Part of a small language model's weights: rotary positions, no biases in attention or MLP.
Each number is 128 + 24 x the weight over its row's rms, rounded and kept within 0 to 255. Layers, rows and columns count from 0. Numbers have three digits each. The size before them is the row's rms in percent of the matrix's.

# q: layer 5 attention query, 256x256, rms 0.0187, rows 0-30,128-158, columns 192-255
# k: layer 5 attention key, 128x256, rms 0.0181, rows 0-30, columns 192-255
q0 085:122103083133127069118158130124113146136146109145137136110141099137080125117095127070144150120154094134123121127149167118094130139087105134087129091147114157147184140119110142116114107123145051
q128 016:085094118124106130105127166122089104157099143131123115123144105124145157152111146142102120140139094134153119098155109178070104129159121112162116167158092106160139125139131142120155134119106178
k0 031:124135164094116157145152138112186103079087138096112111132096186123190122069162145193146062133149128115156162147095125134138125067138160154148117128119087108108134121142154136162116144144084142
q1 095:133143088151137111137099111131100169149132152167136119125109121124033166138107136096134143122138141097157111129191170126090157184104120111135146079129139159120103144151118126140114107107180105
q129 019:148161147097170160147132172123129165124107120106130108086167090098144102108146154144111145128145142141125156164101126129093162108146132113115165185123158164131141139144105097104152120116132154
k1 045:122135121153098090121113119093098074126196140135126153113157099118127161116128110082097146126158127124137148136165121118126093152108137093071176112109126179139108116100146110119114123097125132
q2 074:136108097163130103091175108124129139118160101145134132109139094129116104121088130055126150121145100162147125155137143140101115113099098123074135092155121156144206108123105148131111111147142054
q130 017:113117122136122186114118156135121102130187134138194134146126109158146160139162119129113084118147104165144134132095093163052136132173134126191101134128123122100110155089152147119149142121133093
k2 028:110142141130131128154153151085160119077072163098104108120113168144174132088159117178158102144147121095165152121119129130118171090131177166124121130068084099110120111156155095145123144151092148
q3 098:136147087128132112114106116134086189147142143153137116115113132131044159127099132093132150113145119108151107129173147101095162159114121111132147094123135149134124130152123130152093122132170078
q131 018:128181118072151181129119123135144135144145147116138159096166112135154127092163137139067138124134116110142184153115093144094104119112141097135156161143113119117089130105161115118151110140069140
k3 045:115126130162114076110118130083105081149192148144134143130173100113127163118115113090108160140146127139138135149171139133123094162115139093067173117120119178143125128114141106116120122074134120
q4 104:116133064127118118111124124129092187141128130166136121137122139147047151125090128080126136109156136094146126128160137109097163162121109111117150074138145126126123125148125130145108136142148072
q132 020:121138120069164128120119155173145153167156112159156155110146142139136182124108142150124127128159106137130140087108116135078098143153152099152122175117120107116117156112169130096134140109091141
k4 043:116147120150108079121096106091097084148188145134129133129150102102129173109123113101093153143142138145131138143152139131133097166126145085075179118110108177140101126103130121109129118080139119
q5 068:108140155098141161126091113108132116128095156111110127154135146118126145146156107177118134139130157102126112078150093117151145126143152132177110147119124087112073144147149097119145145128111163
q133 019:137161122134111115132126101131153096098114099137101161102153158116137148113137114138156134187156125105159158101134144076171118140147144128091160172098128141131130141137120115142126082115168164
k5 026:124139130115158143098096152155097125164172127149160143118173095117104110136087138055063133116105117135100096130142128128105112138111108096136105131135174142142161141114099150107144130133132107
q6 103:132136090140112111114129135138094170149137149168133128122129141139059142142092133097141127111152115114149123139146145108099122160133120132103163094141122145120128125165122144143087124130175081
q134 026:112111112064153150137125171146146170163152122146148149117141122119111146154106152167106121124140128116131156120126094154044108123148143134107136146106092150096139127104162149102098126124095118
k6 041:124156133180097074112112106080104086134187129141126145130138098112136162120126116102104138151139139145141122141147130128150100161127119088102153105130113161118107125115140116130122130072129113
q7 061:105120142109125142156096143122103142160105141113143136145127148113125132116126140185131159143113156090128131078116081116134139129154150127195125155086109095118086149142135080113151121133113158
q135 023:102144123099150102112143109110163140124122142161109123079111163154136160079111155142136157144143138097128134112124149117157114118103160094120157142113138112103118138156115117144203083143168156
k7 025:135122131134125142124124118171119111133181132123107121122154102121115111151106121129110111118125081173067111133149126145119097135106083138139159153131167137117145139100146144153142121122141125
q8 079:144143092130131098095130110108123122099142101153129110131122138125126145110102119056161138115136112170148125157154191147110150132070147137132115104144120157150162092088117163156121159138127116
q136 024:136120139113125149137134138132147091159134106098155108163151135135151105157122107096107118081137108146144119151087151126097133115112106139140092125177142148126103105105136153150116184112086108
k8 028:113149128129127092155129130079125128124112151156133145123109133151134147135119124184134131129141180111126141107143114101159111117157122123124128096121101106127130116115163091092094119083123119
q9 097:119125076134119131125145137137095188138144134160124127114133145131068141145104125090133128095160121112168137141155146081087142150144117144097155114153134147108122125145147145136083147128155089
q137 031:136112112085147171130143155142129175167149134133155138112142109142109128134082158169143116143138131162136141159139105133084122098156119133135099144111110133120109100109151125090099166149122118
k9 038:121145114161119096110085102081099106138156133140126135139120094100125162136114105097083134167141120133136117121128145146145086158112113070100164091149118156118092152103150129140145113086130111
q10 081:128113198120104144147134178144138128142113133101117142117135099113149100126163141210094134140096152110105123100105085137163134127148114129152120138104103101129109137123110104109157091126112141
q138 035:131141156176135096157109101110118127098100124104089130100134125135119123112123120145150114166131123082127121104140128117195117128126120128160131151092173081147150112168087110130154084155172139
k10 032:140112123084133162096164140176152162115121133114145134121103137140140107119147153099137112089111122139122138143136146114112140102100148156134090151127137127166152125146090150130142145175109132
q11 082:162176124146135135110101108112127080095128110118083105122121145103155156106152114083132109157090106130102137162152156196139127139098148136149116121106131150118145095109099149139132129129116125
q139 037:131141145170114123124148105121144075095131120155112094163125143105155125134186108074139133117108123131123117136110157143157115148113119153147101110148182116103160132168114125171131127117108140
k11 027:100130093135120114153146167117121131166141113152128171131107146170123105127092113142148142088126165132144145106155084142108143130176147157106131116123092120169153109099127142102140156108122107
q12 070:178143125126112137122125110137134101107135112128104115115108122091147121132156103102135124164103099127116142153127153164109109128107122128137130114142115152157173103085106150167134156119108097
q140 031:130116149187118119130157123154143082120130110145119080142160135091159122118149081055142125113109134130135128142101138133158112135129123135142122086144165142119163145153096162150133115077128141
k12 025:112130111147123118134119124086117142148142100156123142137087169142133107098103141194153127152135151116101132128180125125145092100160165165115146136161077105086151113108155148092148136091129117
q13 098:125141069131130139099144128113116183133152120147142110134136148137099177129096111070155134086151125144157133184168171101082137129105132134112145122146141138139132124136132166138076157130140117
q141 039:135104106088136153117152159139154150175193146119173121157159137133132142155115128118132135067138114170139140137107128107066125132143143112110114142132109163106089133094149127112088162110095113
k13 035:136136120166117090118080102068108090136129106159115119125126113111122144138114098132114123177126117124138124139143133131150122149132113088118163100148130150089075117112175119153119103101136117
q14 078:114131111135132127124127125138096192172161134143176112136144105162098163129097133086143114085173143131181113144134133045105126115122110134105142127151165127122122154157152127109088131130156124
q142 045:118135108073138156113150178139115186182171128143177142138122116153134137137096171162134122094158146165122127158122128098068109118112142109111141139125094146116091135087149123096105139112128110
k14 027:123108117141137135120078105144140085083136136104122112096160128095105144145108102128095122167110081132147100141106122147157132119099094131148148132105126136127116137116141140202112108169162161
q15 086:092091168150106126145124137146128136151110134110111144132120100144150101118158180165085129149135158114112121061098083122153150131157106136148114156099122127132130140127117115080163100131136143
q143 037:124172115155136110131079122115122151099090146137091167091123116176094137120086163164125131184129132121108111095154134143158142133116152118135117141117139087195155137151094077122156100151181139
k15 030:125126148103145149123152136199134138140141143127154137138151139118130114101138123100143121060119115118121129128117143128108147118134140149128132173099141150143144111141101121150167159191110138
q16 079:102123149125113122119103137141108167136134146139166138148133119165131120119111148152100113090155148123133117077131082056136105113135085123129153162123166112127124162142171117112125105146154141
q144 039:102166127079130122115101166120127189108132143119144164112130118186131159129085184153157113149143132127123101131136111098116102152101153094120127183121106116147100143126145114119110147129177123
k16 029:142116121117179157121143130182146120107134129107147116113146121111117153123139123104110116094108104114141129135097155119127164112128105162136117182088149161147143127155113122169118090196101147
q17 080:130122161143128109135120130114143106135113127113121140116131108127174089100154164153102126169118124103113110078107082156177142137145130120160104141126124111151124122120100103097188084138114132
q145 048:137152121190139090153095091129121093076093124133081133104127130144101121126139144141111133177114123082119107097141126158163155128135135134154108131145167094147147130171100104156167105150165128
k17 028:120123134111117141114146159159159159180108130121147134139129127154135122091130124121167128072120154149112138121138130129131111122130162160098108144116115136153166138118102137101141181130101151
q18 074:151155116104125134124149138108110097124111104129086142112127120096138109112125124131137144183086132073124126145114124192149141137109147110136122146117110122132130091095082132117141124141108127
q146 046:145110129181139099130117080120123075096089133122108106129126115098109103134157082112100128156098110085095127095129143167145123117137120156147097124156166116144146118154097126155153111147126124
k18 031:112126138113108110149135130104142151186141135144126122131121147166157145139125152134176165129146160157131145132151074132122080155159145109095145101144116117139113132100125141078152163068122132
q19 094:156119092134165134126153104116107114120138098152114119128103148118082156136102089076156134120107131148134141178143192144105131128129127139096171088144123154115135120122112143157095143119124090
q147 043:138090120115121158136181137129141104188173120154151099157121162087121124140162110088116148087131133172154162154112144120084108109123116137124141098104110172082135121086146169095109161107089114
k19 033:135117117118114095131124103110098123098137123126117131115113129128147160157094139172123125197156124126141136113135106136126113127133109110126156103153123098107086139126161126140114111094159112
q20 067:113133153110127121107129143153107177105162123122128120152135125142097153110126119129144140058157137167148130123146144068146135122123112146155150135132172147117114139169158128133128135136162094
q148 044:095159136073121172099143164118129185149148123123146139135135137168136156132112176143154142112130134169150159152133132088113141150095142103102161134111096165119106131109164120111092151132138111
k20 029:134121128152156131123118145181113117095137173088146135126165133110115121108138105076100083119095088091121098132109167121128164101078101151162122158118135144146119150121122123148117109196139148
q21 105:115139152132119116148089154140129120113117145108117152097145118136175122123130160156120127148104103114137120076126076136165139154139139142162098160108134109162134135150132117109185103130139179
q149 046:135181115145136103129089107129114156073112132101087158082123133185125131123091182144129106150119126092116117087122112145174144151129138116138116156133157091168152143167113081161142132149180164
k21 032:117148146138119134138140152158127110135106134131157140141123150159108110090142127103150179062098165141119114156121148114119127148112144164117114151117128124137147136133110150112136135160103136
q22 080:106158147134136124136109153096143154142117130108101143118119104142156101115128169155117133155133128082093128077119079143165156151119145108158074139123114102155144102118099124117191110121136129
q150 044:131123122143136091124102074118125107079103121110085125115114122137127144127123111137111103158123117096098115090114114150170136137125147156149112147159130081184151135164099104166154099137142125
k22 030:121165151113079126141128140133120141159120121130147118141155147128128128111143122117151190107100168128131117155143131089106106124146159119097121095167166146114139140102148138103138151092113131
q23 095:143094089124142127123139109093132150133125148136111116083116123096103122163146115089120117157112124107118137140162163177093108160128128130122077098125085119130132121115092136142099122112108116
q151 044:154056131164139111141165108136142076139138136135134094109139119070121125137182069116091100129111136108128129105134140168091090103143077141152099094140122135089146127120108129125139130125090139
k23 037:128124114128121130123106124056108124136134097175124123132109135126108118172098156175137145121158142149133124156120122140128116147142123095087156091134127128100094137117139122126156123078152081
q24 079:129109120178133142159142108093148132157109128141128119102104133140131121145136138140094100195143140097079114132104115160098123144138142092098102108135045105106147117088112126129113133129102107
q152 045:155102142190124098146113092136125069118105131130113109125133113105144113127160088131087106122150125077108084098108098170126108129150120171153090117143141117150144121142093133151163112113121145
k24 035:102146112083109128135127084120151141122127107121108126104085121113120136146130138167135122180162142138149174114167116132122121113145145094103110101180121117099151117139143115123139134076141106
q25 099:128134109116137136127163104113138120131142115169151129150129121131093142132133106098128164129151163146117127180134180132082115093112109119106118097138131140121133109128102143147074140124099107
q153 047:130079134138137138126172119130130093174144112136155095188149136084150128138177072120119144096131125147127137168145133121064084086123118126123136085118126193084113114099129162106135149119083118
k25 036:145111128128133143107101117107138136091152144132095131124124126101110129144091148149105059153140103154139116116144136143127162118146088118122130141123116147140117121120150121132105111127165127
q26 083:111150124131115128136126124118123130124076149119110129094125096158156111130153176168096127151113142120110144107093082168167149154143152104136087165123108093125141104142123116125164104125133148
q154 048:119159117172122090129107106134119129083086125135100136087125109133129144126110124127095112161116127096110113089130110147162151157130142161142111153158155077181148121155103096157117092142168151
k26 035:117129145091094154150109141121118168185149105145138142139115149142157101118138142130152202107124172110140142134145088134142103136131154106111128113124121094140117135117111124098159156105118122
q27 094:151151073135159115129145147106097100160121124146129127141140142111107132113110109078136162149086123090153144177100168174130142149095147137132145143104131135108124102106090135130115129135115121
q155 047:161055115167147123152146097150126067155113118150144084129133140070130143122168070103104105144119135100095118125129148170080101089134102156138104114130131138087127110112121151130139131111075116
k27 035:112137114088116134151118119096105136132127126130116111121092115143162153176125123161136164146154132150134149129128119143168091149137136094132169118157118124127120126135138127135114126069134153
q28 120:140069112136125116113159101111131119115098125170102094089106132138085091162146128102123099155105153117137145135138162152094097136134115123103090102124083113094136132121113115125102118137107125
q156 049:138082140158116111110173145134113121145141125142105127091109131120085088148155139122134103126088137142131150147161119169080079116146113131128091111127111130094139108089109099099092116098133112
k28 040:129117135135153107141098104116111139118101107164146158112107087110163139147102159138142130135151117142142146120124124161155149116126093102140158104119073102105124111157107110116136130154138137
q29 088:147146151109097131129108144186142077113125125133144118160151160148165156097159113116133128107140145191131152111094119114154157099136109151149159139096181159148119141120143145124130162150144172
q157 045:112164109115122128106125157118136187126116096119103143136127168175123130119133185086191167132139146159144153138124140093158174139124165130123134157083153179136118147126156102112101142148182148
k29 038:134145125119144134139133144170089118137083142122173120129129095122137122085135099096110129121075097091136129106132165136129115127082094163154124178111117123165164109135091153129095109152109179
q30 096:118115087134141111138157115078112147144099139108105113119113114126118099160130135101124138176117130088090118154113141172121144173114150127115104130146084093144149092127104115118086110115110102
q158 051:152078127181142113150153078134134078127121146143133110135142108080131113127141068114075081130125117096104113118106119161117104126148115179137091147179116098137145115117108137146148100106085115
k30 045:123135143114113127136121124084140135146155113151109115108093138108149147145111137190149143152166133147162135146146116132142106143165133090091143107144113120112113129137136125132141148081162122